config.yaml
d_model: 384
activation: "tanh_gelu"
norm_place: "pre"
beta2: 0.98
decay_shape: "sqrt"
final_lr_fraction: 0.0
seq_len: 1024
steps: 3068
Each number is 500 + 40 x the weight over its row's rms, rounded and kept within 0 to 999. Layers, rows and columns count from 0. Numbers have three digits each. The size before them is the row's rms in percent of the matrix's.

# layer 3 MLP up, 1536x384, rms 0.107, rows 1086-1158, columns 96-191
098:523501489578467460473435468398455491557539486429477545481503436566555475511479543527447482508450507464467630507519443442505599452549514511447480519451489551530485495420513484538455468474425444518521574477421530462457540503525432456543476497505509505506444501473462568469502596498534533579
098:489436607549524518526452449485510509442419512603521542511479490454460428558541469483441448501456530483498489563450472462535519470469471584549557438504502513526440458439566476461442513564429512492494517447489511499553563458562460578560488465424516544551538485472467571496541561498523520510
102:486504489530509419469520434538475544593537457501577509556455521494491556478477559517528510509458535465530428504588470458467514590488527534429519495466549487550489502500489464517524489563483520459519517418478484515513514447499527449593491492555458538523435483479561467596439487470560521457
101:495568509510539454474503488502559536492505558490533525447524511511512510508521470470505395545492468503596443589464479483521508509508500460477492462517522469529470538468540487493489490499541433488512522505545547477553562466502535535517486544488446553562503439542494518492437555499447528480
100:468609467484506542453485476600433502471463523475482494407510449512456472524516556541471463472457475494556448531470494504459539529465529426469515542511537513447500460496525474461444534480477479489449434438385498492517481419465533495549539489451470462468397527492458560506505534489502544527
108:435526498519557521536502482523523529444500558486540464473460547500505427482542466554498499487591498509509585479535539503497475497445501508467486471486464477467478497483528481521433518459479528523458478535471482503418531485554452506471470462489443528391488456460503511510516521560455477451
100:472421560587508498542586478465455493488527461483471484527447482501442443477508460515554558579534545482473507660512480494454523446496532563461495458522543509504443421447501498561573460459531505516525534568539487548457433450523435496512490492516504421505526472434495470542564454512506503394
106:493497496484492522508490513515525535422558468498501456509494506524499534483472428485527479480514495432532518570486540404442463425486452531549510426514492537520582490499554601565472478526437521508508483475510574504461501482493499575438528403516445562464526383599445464420569487493513508578
099:444444486504552543477530535516514548477485510527505502491531452422474446567504523456506471507530525508486530406504507486529509517462487502511548463495479472430501453514555547497493414582513550494478436528528521566463487577482388483509479538489468510493547515528499466508504570509483572564
104:475476513497501464531544481499542482571563487511496530549555477449459521546428465467499472502452593496545506437538471473552539476534537461431529578551520496467510540533560444548471499552480518508479492474471517515545473468493492516504514525452516483548544541521487419408514525469495525526
090:515447555474551461436487407504463476483461511492546493488489512518517438481483488475472482479435529546561467493458478452573579454487539502548433549445504490528535517497503469437484507577497501480547464485474485466529502526544533458457475469449407513474557439515519466545454530442488461506
097:461585413521422539472547559509586531417493470567474504539548549495519469461485478616494498474525385473453474480466506417514566503485509526425523453502492499496459516462553537450505551515481534511496508490453462526445505500517423460477495532557457506464500479456494559480523518489513504502
093:459499489512502440543475499449541517566541533558463486427509451533538500486504512530459588569500493511440508476501515487551462481511521447504467469520508547478491438511472504581514495452578519504530490511391490570471485468463496484472546517435466428490495537519473484524531440527530505459
102:509566469545490477532472484572479466481491491480488481501413443492457515480461488502484364568489506475435478474484443510526527530442499446464530465510433342442520539544486536451551504444462587524526438454550503520425528558541477551483495423505556492488499434466556503487460551505488514446
087:527533534522407575484483512491469531456476440437495417475448485531511489519526419552487492513499487468500463570532590519517518493511464480486550490472506488476497552494507532443489512550510504539446540500469500395402531506498509506492500430493505468528534552454552465571542537500560442551
096:478478437462512434528511492468521521546474450564534519430503442434439499461447480528450486413498540525501476520539488501542535430531525542524579534488525430486456486447484561562535491526542588512511439460469514582543513404460532500512487476517533528490484461523520453497500537462413452493
106:556487535482510440524492497490471567563507482553455553535490428530457375485480440510567551471423538504503509512512464527511482487492581513447478465495427585497364527530455465515485497431490607484509457530572474540468522506462480528433443529550541473510423511496467563532501500491600552469
098:508485484545486479471539514463525440617464511537560496559561500504587502465526448506538510540489511540469496501433499507498522454480547474532496462459506460526475494566496530443514474535475494537594541459567530468613442418528466463485496455519530513512475470540499531545582469481575581412
109:516539497481434554485486477544487523500526454571486437535446542486537510552461511446431434482491508552493434555483478467417482543467466493543495476466486541525521578496466554478526485482432483570489498496448516514497560516515503473541505468507536509450483507463482514520475489475471444524
102:499585540445542566507504386517467395515478544520542428490488540539531495513471497432551483508512463536543429494548457447444496483509471516532487509436585540425510488459568463500494531503549454449446482478463465500499553474532530503524506520535411549507554457480455510600519456504511486508
097:449537481426556430547547490481510499576505482496562520509543497530522542452511513416434455449464455474532468458508518506478445481480493554582480489512532521547508441492444461454557507494544450554469490453473542408451485509553448532525482492571447493535516508578506470519495547487476496456
108:477389461529498514511480463434479517504523473532498490494499506492515518444447551480494518572546532477479390481562449442502520557554469533508560483591474475419400485497484412529494536473463488436519464507503576452467497511526537577515476520527474458551519453459465458493486487475415456486
096:564553522529451483515536527576530493471545520490572588480460483473418511477555476532498553481492468512533518467495448495525492492441398536475459494487481432563509484565479508542469504466493520548436464512461583478456529514485486480516499514558542526517577513495490460472513502515596471527
099:502526482422519565458509527428482542447577473537460529527462459520491511552490514474552420525462498518548497422482500457528448434503548532483490539560445440524489543526476476576463546524466442467495454464519421463529508456489540461530478506488534459474531421423510494502538528504487513589
093:421514536476455521532463468533524568516538483490503511512442554501509520483455462538471441509474488492585530481498465529535461480465451449496474445571475483524538535473473513541462536497539518566464490502461482533467561468508491511541520522518507457528547558488462597475449563491515508521
105:435572501428546467450500542461497522455503540456453509458510464471503535548479504541566580564490485487569485491548477484516473458518472519484500525525551568489584544507475437530544492475561484462469420531514477469529529541517508527436512544469468506524487515481519509462524441551528570512
123:513503549557490477425534464542500562547491537527554507538513478519446525454569429539446545495538475488456434509503506452472464526552459502452484459435506493462499496563529499452472507490446469544465474473546485479490486486506413536488487485526465510499525482488474528471538442552471463560
100:490486497492513485460522444540537427420555521476492549504493505500556479496513503537556485537402445548531427574486529479453511541468431544468525435533554493477426468510529544465470508477503446484475480487496415570482503544535456469503523497541485464418493555480528536417497516470479470500
089:564463480554574491531477485472564497497458511534468474441481525486465457507535541500488425522473526486503516543491451517464474487410470376471497508532468455458534408506483452408441529543496520508508484501432470457473517473494493462522478573490529509543447535549521494492510426501460537505
087:540479455498493499448482495482548564469505559511492485507472482505522520505442427502412533491486508576461494515491558532503558505450498545498619466460498550532502463495417482542474480545532526435449512448482532547489425539444532450480491518524554516513539483452507541536532463504444493468
110:487532445455527426452455514468465416479525507462469506510487528518495534527503418563571527543587473525431523547475490474477487441537521533475495463519468460529515530494574472510470540547521479573487447545505519476509503547490467487554528462527539553463480478550499493477569466456462554458
089:461494543580526466506468483511443468484529452453531545523530571483481472504568474486507506511500527493433441515472503438502533476499479506477463493505412508504481517398466536537565480570484437479425554541500599520488491431460478476542515506543527572439526448522489541545446592378516569534
090:528524490496483507435575509512491496450571471509490483487438505499462492522468496431505472497458549506508531488581555497448527487487442544543503542448473456541416541532441507478464484520440489488564412447548436442463461483577581544437488515577516524497542471491501521559476425536517547540
105:521500491503567521424542553478455524467534456547455513474516536517496416505531491460559459470465522518509477501468489585483494541546443521466521551504528457469549481559390465450499547505519438530508462565490537471471515541504496487493523475519501584432495488553431494468480508496490450509
098:521489484468502517539446543522557501509511501561481567518507446535518502454492447445475512598452567453507519475505509507503432451486550475459520487497499465456523508450501579515412503539532486469524494479512488454517489527527471524495497487512473563500500501545514498512526552501470528461
094:479437486474431414471523465482498469508536492540469504533459474532533539507463501517516575503527491474478522562485539535448472513496489481553467470540507467552499464526511497496458511545499536475580536497488513547464530455543525489414455541506461453522515518504468470499506509539466517357
102:527585543444454487464513491536523457480549493475494533491495449558542487520469501500551548446516480474513475509546501473501510443514483577512498515553516488494491496575537426492547510438501465483480480441498502528532468530418472399464471495486534516430547538522437416438527502475449474531
088:564447440550531512496491532423524519455485483489489519489539468482561570568457539486537484426532497502463457429464537443498478478471479427507454413471425460508484465485510406524523476539490467479507430450533508569459494512531440498469474579509578505564477490521470557511518462506458482462
094:513503491528465561483503481479454484536515478488531544530517519570468521469448500463534500467501510490440508469459481479581512537549437531481542486541474493496501494539547556444535552528536441513437460486462586507421480469474476587534489452504610464502518471431474519522529478535460542524
090:445451505559488429482542453430525527526520477479500517582485473507504483443509494609476404481475440531497501502488468539580531491501491573543490477557460497510497546469501523540498506565506556471536448456559471508558524511501543553543522513466461529576466475550454555530485454470482447534
097:458486514454598549473453546514489508481540478480420517531467438428452548534393514533486493567510503531432455478485457458467490571433554451493469478498440485498487541536542505566528515474549474443534519590468467443447581466490480531455541504486485566487465435515505517466537448517547517513
114:509492537462514501510506517547532448526498486484551470491431478540509425504496475541467510409586535576563530479432464396529457440431509469499433468564457480519455554535481418489471483542530564446581544532511502520506465507513532510523454571511497468500536523571490486425536490475476495460
099:540522549519551460524544508487498520496495508584561523482479462508526499461514510566495445480510482427523517510512510461442466519511520495520434503524593566511541438513563474500542515469566572538483465432401550493519486412435501392454513521524437440484493488512456468561519551474509482541
102:450492384505550466555421439436514435532484497487523430528549481521485462574520505505502557523500457434501518479479508478542474546542485472542522449447489437513516457490478450468481523508494451514516461479449523499527511501531501556446477512468450574524511476478483605518472442454490423481
101:472519418469496434533455476454416494545478399555495537519458427511481534497565484494458447574546500405512498496509513554535457418534454499486543537490490526514538529509541521507484469512482482466512508495537428470460504501481535518490527574413478585451552520478504555522462568478519463533
090:474510451508488471510476568479498599588473537515479490464478475482613538479525489498473456517535472493514520435518471459549473461455500496466574533516498457553476498469545551478483464448470503569508547476508466448514452459552553418495498473554455564583499479502415434562481507477478537464
095:456468490545522455482445511509515510525568541428545482548537460484497425541475465530543510463515455465504470527473530471511552542570479549477498488455469516473459501507540442554593476491504556492499531523439443502507530511514543522480432429565470540547452495486526451430555468413446524477
093:489538510493545550517448564570465559501471566516548507510491495508496548469485498525499473540523468457496534533532468525508486486420505474489488487453461464565546495496541484500494545489458466504519441442501575514517475454521542408511484485558504453548505575515522459453536468562478492430
096:517523533492478462481581557549512564506498519485405461501506489549521546484500516549505483503551475514461452474508502510465481447593494496479460526517546510508591531459521458489572513503507483478497514493541536471506433487480489415498543492538474500440408550522517505483481545513580497429
125:544513486471461462528462515553498444513485502506583484461496498493464505524515487471570518516470492477494495526542483481497457479383425481489515487471480554547587501552474504444448543498546483480531505530461494509498432471510435514533548535499491489458423552500523586587528500512521430420
089:492524442466555491506502515567525490529515461431488566585493487458459447521462526510594515552456492459497429439445558485528547550448512512490573409514502488587426496538584540538496480492504531509461508584498554569537528562489536435518499490495459459425538501451476496461505464512484576547
089:490458528521491461496476499541462533455480331445493550548484410487443558496528514480569542437473519528454447493503541515518476564527552492492474549453507436487521512528436518554477483542493477492455589434427486459513555516528512510504451486499459447489465552476508463530514587436486565498
100:410505590564494525504493475461477519550581502463518545478460445460502591493513503499582488494501481499478462584541522506509467531568559501484519485427418468543437512474459548492531521542480548411506476459571502540506515408513477497505519462528512496475553526447470521482532554494451497512
104:452444499493475489508465450541530535527558530464520504575499502489492502540579470483504511478496484538452519511535581430525465496466494536534447555434410461492477344522486499503518604504504517468522443483552536497472580524493527533444489614445448458507576525529503522540516496507482453511
089:548421479573478523496500431486480469387444447527520450481526522530549527423500523560521524452494508473514443517597459479552540541455521555480491506529433514484475517469505476520498489533384524503565554427535495428439484516551573518418465480533601600576495500508476529566536537513555513448
115:511462540506436530493467508538558537485499541485493564507468472448509408476520532520543511458472537555552523531487443427554460532492425482454398472543562468532484530504518458551494484502489523559426513547505460512461502420522523546523495565527548532436552477523467453444475528428525444415
105:535474548579468527498486449508539500482483537490502456458434492544482487403472471554542489479482512530489505454529503563486481508456412507527570489545531517497497470566503533502491503471489498421469537499481464593573561479501492503566533514483470526477498458469473514516483516521441497509
093:505545437518549488523476520542529539493550470452559521495560439469567500537462545500490478404538499551467541458493504532554484522490491528445478459565507544516415484428506457532481542506475458481502458495508536484467545481528511492441445564535460528517438453489464499511535477471418500540
107:530463564530461525510558504487543467535576536523506534591531488445434442443482526490518459523493507563487464516493537503548449579545511491536543547408428447478461507549465458487526446503584563435502536545494470534499516472520485442430516525528407478495443513461502537542493477502472486453
107:497462466554484560514524489507472446508487417541495561545438478494521515497520542421521501468474522480500520496487542536483435490535535494512507540501504489561503498468549545515506479562499507509531497451478531491425507573415480483494497493434525456532488533510522422572470478511461567488
093:524523491382454486409420562512539517454534486493463509506481537493540447468533535496508529495512518493461501480520534527457524469409579469520522492481564448517477563540520576527503490447480545472583495459434504540558500529430577458527464553558602473528495515505521432525476538527518494488
096:458482429602426526572489478488522496520504488492397579500484513447438535570452459511526399548489523436482383487506540536526522535454435492481561437502500442527448505487485443521495507445472470515509427497496526479417446496549452495512516527517461457468568515489480477504530547463489520515
105:565490511516524541545465487546499489499531552500528524490530463478426442476565543407509521478549536587568506492537514473478489513562530488483493507495563580526458628537481487565465497536493557507540462430533510509488493510480521499490518563493532507532541468544515553521581480561388478569
107:482514474447534501419511455423543547483556552496512463465487434536526473438546479567513407446542515528591451481521530472485531489478559450523546476494563432444428519575538489508542492520555518454523444506491465582541523547423490475533449448427516470542487542465474455436545482486534542498
091:524550497441463509397584491498377523490520446551542507386570507533534492528493508464497540511425504539479545547535524543433467552502512486427502502548511461513439455566521500491427544465459505533500483441544525556483428519441551534531496476604481490447509463501562521537584543540497470547
092:508488463447461544457506470453581472535489519499548403534453461526451544570479510467521562430492516558489533582537452480475447501517521510461503470523545513463508506497459498464495474584494507506538509515516505521572495506498550423489514511509469540507501500429497453524492489520459488511
081:511522503462484484431437536492477522473500506477475499434522512499555489444571472451566526489537530536495482528562484435559538488541525497519425445453518507516587474478489458500500578444494513465531521526490466540507500509440509543512533478577512531524485542576477580426452442507457461458
100:555498485543535447498463485485488544441531459473540559494486542510574583545511463540556537492431572492467486507503476426557477519456522474500442409495512458559482494481481526489464563474505532490503449545555505556514555595432473416501460491553526457527499499521499499533549495556461483484
107:515548521556529475517491463484459511454499530514488451557506470459535407550512442513526570530488494451499561491478500445576456445465529479501399507513500553524521526471598544492506439482530530441478508444577525488476470456395423485546493554416503451527451463488550500474508548540547397494
091:522510490490467517530481516455450487458557550556478508464466440439498588468505544535575554479530456471527429494513480532540484511465593484413502464564473506450535460497519436594484512475445511508491546482536529541514571521496506484473501380509527492428537523478452513391489460509461448471
099:539477520486466487562500505512498542575492532496508415524520450489462442594482476524470513500492491529469487446462499476486574475555541431480518471523509532502476566477449508485473568497539574445498504488484473599473445461505528449478440482495462513540451490444446431499508443437550493464
118:437484548470561533520534496520515490507515440546453555482579553483582508454455534519466459545458518582522475524501543501463432534491465449525513495475545562453506526524521493488504441493531519469499486540470421437517548536526554515503502483428530470503467500467529453541511493507459421448
095:530543563427479512485444538556415518499499510480485409479488489509519482522538495514527520446511423524483516460504424463431443468561544509455532492466510505511533490493557502492460511460518549525448513475525514477543437522510503552488497547529480486470518542532432578553552486507545437516
# layer 3 MLP down (transposed), 1536x384, rms 0.104, rows 1086-1157, columns 96-191
096:460486455494513512548530449536605418531499500490457484559512515571550475469479476495565459535519461497516513490514511470459547486478509603596442518553459513505450521479510438580541546460531521520519470549489548481507488393491465525457542550492531418545514522499434550484470543510429509534
096:474511449507517524536518522437561451515456516517519445511496535516499535411527576489515520422470484567469528490520535518490464529449553511487422493482526510550468535482476421505477489482505479530483557512467509593507504503438474419515493529461486499471462537475517444476500475503559481497
098:506530493499480519511519464464528509584484469452490513434530509453573460485510519561466573507555414476594501547455521425554549545542480511453511567440469516519491465495506534450438484484550533501485491395476465457507493509489498505496505513513515466424548434492434495499536463508537462569
100:447552539506415480472483434570513458527484463522475419512442508440478537503531504544500524504545503584534518503544526491508508501501492603570494537518497475506520492451495431496539489440499540531570472532540502493465387540532522525520525492537497579501562522521453414468485491552513523541
099:478523492502455530561464502527535558423549523506566431506497473577515514528456496500543514478500484559489478510562487511478451521537492515501476547562524511555523521523478519522496586536589513504533478477523483500444458479464441444454499460396553532435518533509432487494524527505423504385
108:544567415426480489470484536426489504476469507430513481589520498555583529543502511481508566508491513487410449496490480519435433495561495436449494511427485559467514494498515487465541528468473546525490481471441527465511504507413544451497549527495398467498422461509518487477596483501544471504
106:501454484468478525496463445470514497523491530541508498485573515478531401543462476496546499443484540421530515523528471478515491441420519566462528496547550423488489458456456485530502518546549467498519546546465454480555534460463521509492482465384512499532453559409551470492510428478594517498
104:543473539554524458478511504569475520467457512507474522466516502508499522515404470506513476391593539504526532509482531467463511539501511549500510497495501505513456518565458479516447442510515534531535564507408471534526457461496537516507510465582460487554508512550561518541460481548404455513
106:463416541486505520510546447441460510492475530495546532543473527466478457514549535469503475436514484607472460466468466411515477496566509466471473489532459444505495526469510509539613461581535465441455405459501519494492517549497482493550485514442557455491436492439443490473470531534515535481
106:487442554376492514437545492514534534499518508475505481445499458470500520509494537442495523483509573511505496530542526540545477506502484508429506515469480533508489564443567574493488492498551549519476535482527540556470495392478453473573515536462458571497467518519517488424488480433463488539
095:481524552486519533554528497436534504557497540499607510471471550473489439508517424479498490524497517452405490503512487515486488509541461509506522483465496567572532515459474418529509480514487587502515533518468484551493488425555483543458486455524523537485503479535483487514488455492444503488
101:502520487467469480482448480509533430448475537531442495435469500418500470590516497544507566566479410501515529519436515500493492489541400491575509484482421543475532542531577487539512541475572572497566419435512566505533522471440464507452541545459538485435511432528500570513512494486552499511
096:570478534445491443543589466471562548473438544474491580494553426540550516516547499453525470555497524473430493478452483490470529428515573440494506540534517488540513566546464505466564528553504500490519485486533543445562511514372496532565500533487488461473504460546508503485562464498491501580
097:440490504461503520445464541435478508496506492519450395488547549533482519553455505417487469470495499454472510466470456469436421427504550561522467497508529560498486504487572500539531466476467445536451498511488542436543496542467498454504587522491453464530539544536526450483485499485547581574
087:477581484448510495447464533390428511533494497579439460453490471418539514468569508459478604551510505488540477489498518540443466488549488484514537525519465637494531506455472510454469503516553465462452467543459583504459517484537399427507528472471460448509470505515478562514477485515484517480
103:525473404442503509429518537527525462497466482448519533518457469479456485435502508498462519560478528452476434520562487513535523532512560539467497540454565547526582525510562513568536496498532479529436551466534526475461521515557435564422536485517573553514524474556498516398507444450444486458
103:487585543537516509464500467496517564477468515503511463484459510504480452482513434518486467408529497522465520493498490500465455514499481457524481496611512504542506511589532471525460461462492505535506498519470557468449541521429517501513458447500456538516516497471482506428501390525466581538
096:428457514497532559449502467487479427482438450464462500525516544514499395479497553484494476431503581426534450521485449463535451519518507513532462505543537499505466590511506527574511544494561468485506433472435518553507567498437499427535488584453476503505491402485461504458484517486541505549
110:527482423541453487516505477575460464458468444456546582534449535529478563487474537536499418552525491490542516491485494482519504469490492522488433513506512458483445540536550501509496529486489491490544482458512565511504567470497530523480470536462482508440396470421499510483506449462529440425
106:520441489566441542512509532541432489480438531518559495523434492504524407480539500482481559505465478528492477516550553409470437510584455549472529551391576537529495503512506534516502569510499567492476495498454460550601495465506491477536487508526541416553552435476495505476513475486530578486
102:531507524473536482529515510435507494416509479588449473501564536502488523407514474585544528472502524468466557510474526471425568465493477511525519454553513497536462461507554546462470426598505533539503537534533575490505575553470501456483512476481444488547523496498527537472491496516496495491
106:483510510542546480510502526571440468454519465551490505459501528571471520517498499471448569422433578494536446469501452434500454493488492478515484457493521502513457508516495517507551503474530498453567440522497540477487533494439531488511532501486476514497439491504471502471423465475430481500
099:473506382498536509472528511488472508470535490554560475527531488465438499520523506507510451463501442450474530428515483467494461468474547421455499540533487554411464548515491453561482534538506484475575436529475519510529444514544441425496472519454462533514487549520485483539505537557479528529
104:578507512468527527496473527502502492529437466438450514522491483508498512502510526483522434487458427437512540526455503570480490518519459515479560481550442447499503456537502524497524445614555470478477592564491495497500501445500479499496416459462556486499477551503482573421456468469479449447
093:452485484527469514523562500498558506529466504527494500503498460520450496500564557441505513527480484476543496551502553541465513521522555485482470503545488525511527474431499534482509443429492544483422556498509485498471522500530530450491462554514498461476479487518469476470498546396486409496
107:458538432442496505548492476496581491484479538477519482511533489467474521532528468484455463468509485476601492473491461462555510548491468502499544496476520506444501485600519446506486540480455460473536483489474517484547490459575539470478428518439505438576425495459466519518502438529485477511
110:524481509477527488398506471415506567535474545505465485449516487488523523466504441519494493504503557431484478432463466524509524523469470562493521505460595488541584509472535557399535546485456476546460518433459512492529492501412472424463561538485596461493492455499536520453523458479535489475
105:526475473492404441458464521511504509508474495476577433506487550496466527513500532510524541527424548522533475458442546489438509490479504494456445501447497432526500541501521504490456474559466537458421588513463548496554523517431488483597518526461500495534470524502508499505539512572561466587
084:487444480459533560488516541403555558528421481494482462555510550470474466478496498438499553494563430538537552432512512464478473529550550548547439494469564530537462524431461506476523548467493470506462468476486485506480476514482470560489461489447455472517494528528494565499433477492476464533
088:481596488527500537526484436498446405428522526438447502490524447460515440435477537485520443487502480512484444547450485461568419488558489534503428518430512504488398492525478481463438501510467495463485463475476474490550577503516460500548450461495463530472483520506488499471503441495446479473
109:440387453518535503505535462474467493496489545498484513489492473502494463469494507516546468509590513544524532439476529452535474438501525423490451492524583493483541521530452437527533473388476525498470462580469540557524510474419556450514465465474456580571446519544456480516517534519536548574
088:511458490509502520453544533416525581472457505484477492501496466467505463503562504548498485434556488430499576487544477526468423480479504441557570553539504529463535491584548471576422537460562457455503462457549511498506559527445549536542495539495470485558485548495557497473506484485491499495
092:452491523520511514562449496487557474499469506442508499581447492484474485501578505477520550456531471573509483495425450455523542471495490415399458546536544551571535446529451489513493447501546481446467499582528545479504566582481399482451553545506452483487544456503520505457563552530497484483
104:484422544544491515547497391485497487515500487423520543514496448427496466543529519488510493537447507494470431506496441455541495523500505552439456508547516573568524487480484430449532510495503513538517555458503520425530520525415483466535532511487432499532473515571558513487506506522469573457
104:553520473521514486479545509479522506507554496505522516480527467473470471460549498496624505483502500501501474452537478494563503504498421514520504493468442475482448530508481435488565540507545405558570529479496517521416520504537536422504558463478517488472500496479477536481509404519496482518
094:419514538435542552489458523542580472376498478480514516441439531467531533465502454478493449475455520535464517524535516415506594466572492409558524487543501531503469578446500544448466450553481411463464443495506523474394515542473486449510535524482470484484519571466503492525490451545572541521
103:471560459502511545468500483579500447498584534527477452564548514527490490505437503470537493552595508463553558513448451502564475512456523506420514506513568499507552467494498504473419536494559443470500499497554546485533570450482492479536490521405529465466482493455544425509497523492488511456
079:455589435553493427595476553449527474571443529477485586541466510516507497458460569514421526474411474544547500531473571513499525529485391562570470555539504532537441503476455572472522544472486461441515534535474466451465515546522510478499521485505460446504515527501514421520518565543549480533
089:472462476497569560530476524501466449547494458418473543505521504506508531502507469537526494474491486489528507518480531548472524579601546536432477564482490502578495506488472512507512518411487481496440477527479555484425541464464514512583525532470544531517494473504521493497399549493495535495
096:567502485456591456574474497528564548455475504487468510488448453503504451469554481561427518426441495498460472464508385574474563441535463497468537479493499581450508481488533552518443450528494477469583474544519481506464447509427454549500461492599540428508533500524492457560569514545485582481
096:507532508514462464493557475451505492537458510461529520459500569490477483445575575518498489492474436500454535491498519465449538492509460446499539515514501492457594522532445485521520489460532527499571562453526474477439497511521516574531501458513498404499495522478506507515468537504502453490
101:532516543559492582489474455489497511484485512519438509495531524488496527452525487516528440637440481455462526538501522618459501510508555524514494454459518480467449534532465533496529494499478564566517577487468527467524541546542488510582539510546452548487434491410480520516521496515447521507
100:564489491472480479523517504489462465457534517478501484554553513479561430533512581533436440445504458505492446500498429558511506445457415563551484529437422528458501501472487597541572559543429496478505512527489446473537463500568565519490490475474454443533590473493495492521475470478522532531
111:590503561507516482404426515509495506558520528471475425460478467447513443471566491502508465518497488500516570442524429546476512528484465441538480516490482441488459434507498510529499532476457557502494508502416443512506507472476507475507480505491502437430505503494506554546548540587516491456
101:495487556426481462548501516512545424572499449515506460460446536507474491483541464559455449585541510504548537549567500402526507576478519532483493537477501529494484497520423460501473504494441528505450472451569462510498498511567509500482545542432520522506535483530561517510551490474454393454
088:432539460463439421468498519480579444513512466519564536446475488435512473440553454501449482458442490518580528549454507490513506550570459478542467528516505578509484486576478517510491445530500450449480517573499485509552452488451529483493419463473487465455598500508514480468517475521531438480
099:572505516526471455544493501512472514481518534528528504454508573503581546567499506521538553524469479493575510518518485542486460534558571485558544477494514513500492538473507532489531553515473479521585402508480482468492544493456370517580472458538429511491465480448517538509469514489494496479
089:425540468472525434460487449443476593570506480518507533482439481463409495469518428522462542499472490458486410471413520489451498515475443526557551551517501502490462518366509439430462521556520503434489477508495477428500515523391467502493508607501518462481491558499536560465526438524519461490
098:532474460545411493571455477483505519566425528440491497430528479476453435481487543504519491451557508538462477608411562483429441463526493475565527481448505509554491489484509422526479533560450487551537489461492459548493554455456457516464476499490484489548418434531483487562445465473485538536
128:462499517544563438486475553489554508559540497501533461428509543423507480568545501539459518483466570429524502518525447498500550488530438467509527507538578541524514471512496406469515560481544573454555491475513491460474427460501527527472462488530487472450473486568473507518524495516564606458
090:479479575582483482538484500507506453569463503483515591516492563446479492529495484502512476496544460472475455507555457545546519520515468454497486474507529523470462461508497495502540494478504475533514560505524396575462551448516432520402535549495572450512496511552527440468453539529477497528
089:548553467529481467526545467528484522507549499521588501521514521525472527507536455459449486512536509538501493514494431432470446459500533501516456510534460580566472584479488554494528489515503544481551495596559467530518507454559414527463490488435472546495488463541456527500512470475462489407
103:558530509542501461544456511545483479502492447448484544487500443532526486484460526519495565572556531470462569564532558588435526440476559508509513516467455500568540445510484484508452452490580439554535472469505506473524465556590492550518498533447511486408508492453500570555531469509552531472
103:445516460426427410547534538462444501458538548562392518482462439456502509520478530461544530503567533443501555411442456528522511504469421602468522544477515478487537476475513534516489550485508497559578491475496544428480483501505522492532440485490521476515436493468438525495495489412530545451
069:422578509470554480453505531445489519532476485455527506570500444519434430547542458453490452505560530547470552455462539534465456525543518466485478501431560515522538511475502508453524429520551498451535500579513505581452523510552431425526509506509483488443507523548588532469477458462492486528
105:584488437513468455474503432536552459488443508536526525536536464515524557518533559542560502510495525414547516507479506565520570538412508473514548482496468473478514435574479494460539480451534493491463413506472576425505525522477449486580529496496528479544448558533550536547533500510516581504
095:638475544475449503433539491537439512493565553521431533547469502475515487440585458486553450533488509534534538493450495499493525445550529511512531462496492507502442486417474451565495525527496565523516480497493549454524488475516509522473507576500406454576572503471495494471531489534555514508
097:489525469433502479520428387439464555449544471486420468535488545478427534520445493472519467492575476532454423538557527491431470471542514469509508546480463493484470530488469546431437435494494517468487427534511501420541606487431488397524460528459505517461489442476528501501520511470515517470
092:502532519436542545526506489491488550419501476450472461477512538499484508476431504530523487540503513429529555540532480486425521500439547544508414515549430472427517480541545530468479526491578491616511438511501576494547441550547394553525441472491574499504496562487412498499559543496555566496
117:461527556556563507453533526448567407597458546473486472427537498545553570536506545395552514502437478446502443453498533490484520504459495511508407510502505532475527510549543548460529521508508482482434509554453434510461443496537559585460462535520522500475452536480470558498468526484451494534
093:500440554489552528534505485551553519423450412553487555498539529453528551488504492561513563501397514580455528590518417497445556526495520493504482459517487432476543528519478443435569520547510501520446582511510455413451499466524425487499530471512475523533484486477464492517554495564492518477
095:441554514551477426535527451501516521494512539493611460540435569526458443467525497496521534485540544530519539545479449448524493490508588523551425503486528534548500454517510465444469478502508464411536460512493453543514520552487602564468529518425494509523509484484501487526543489539391457528
110:521483498518505547418504409512510500480522526485420510497542519470460478510499528582469489495481476528566522472490502511558508472459558512487504514490482549472492566558507484465429484442440486425468573560449513491568459549508548553520538540527528547479484522549565501510499550486461483421
108:511516463458472509503502432507495499534512556536490471567513544539474487509499543512541507522471477579491439432494545515424450513470511453457551515476497572504523487509564464427466395506532527491452419451512495497516425424468526507564447472457548526466493532548565550409501548475475474473
098:476480480511465416525505450384527455526482515383477471568487485578484433511530472491531483460484566475512473482482570520442564450486477510492414523508497564496451603501464493523472492448504517496527491549501459533436470449472397512491445549437450475485435486546561460479504507591417488512
091:492476480541563526497473503505452528547579565530433494482421520462531481440482416495523477539549475480537531423526530472538595519510538472489540437488427508493534454482507560408514488506492501515508536465543501489550521517564454529457466525525488442459463573532467556533505537543461461453
089:462517503560443503471504436465532446462485531550498477536556504537462543559518535556473486478440533494526501410523499531505465486470511543521474522450458509456492532469492562442415529461483484430486480462510436495483501562574518424492528571418529435519480467534536485502506480540472527502
101:523458455479494512479513554468516489560500547518482565521557500534390456457506503474452478477479497439450537519386593504503438473549439493516514523482499532519585516482448525536519544521457502499578513530529525488444442424476513526377493529512495458467476532417645501529489512495557498507
105:525534461526449479519474464510510474451515542567491487497460545496514529414453543506546566553546439530536478495468496503454570511508496515497536569417487458522491485481567509554544520549409440525536505550516393530476510560494508514496520418521566492521456440487533554496502448442428540526
091:413458552529450458509528536556589478493567428437543449563516456508473440457481516442471480433487520473528468554508547516477496468494428517510515511474505472449473564476437506533470481535515494463484463536523518474501444525506463482546443554523578486443524532549514458543477472553499462460
104:480561529441545501556534518548472530504487558478448537526458529520469533519539488505483491487549485478516487454498492481469568486472481564542457543483501499478514486478475431533527501520489417496489489486560503506457498495464518512481513519485467516433453519449485450450486511552491478491
125:440457439501450455492532524529524428507445495539468459463476557445486530498512475483455557530465526505512448552498570475464510514521488455473471469522455483463469439514430483463509529500510509456474481471497497440483428511611431434510450493473477415583468453492485510510545519507531523460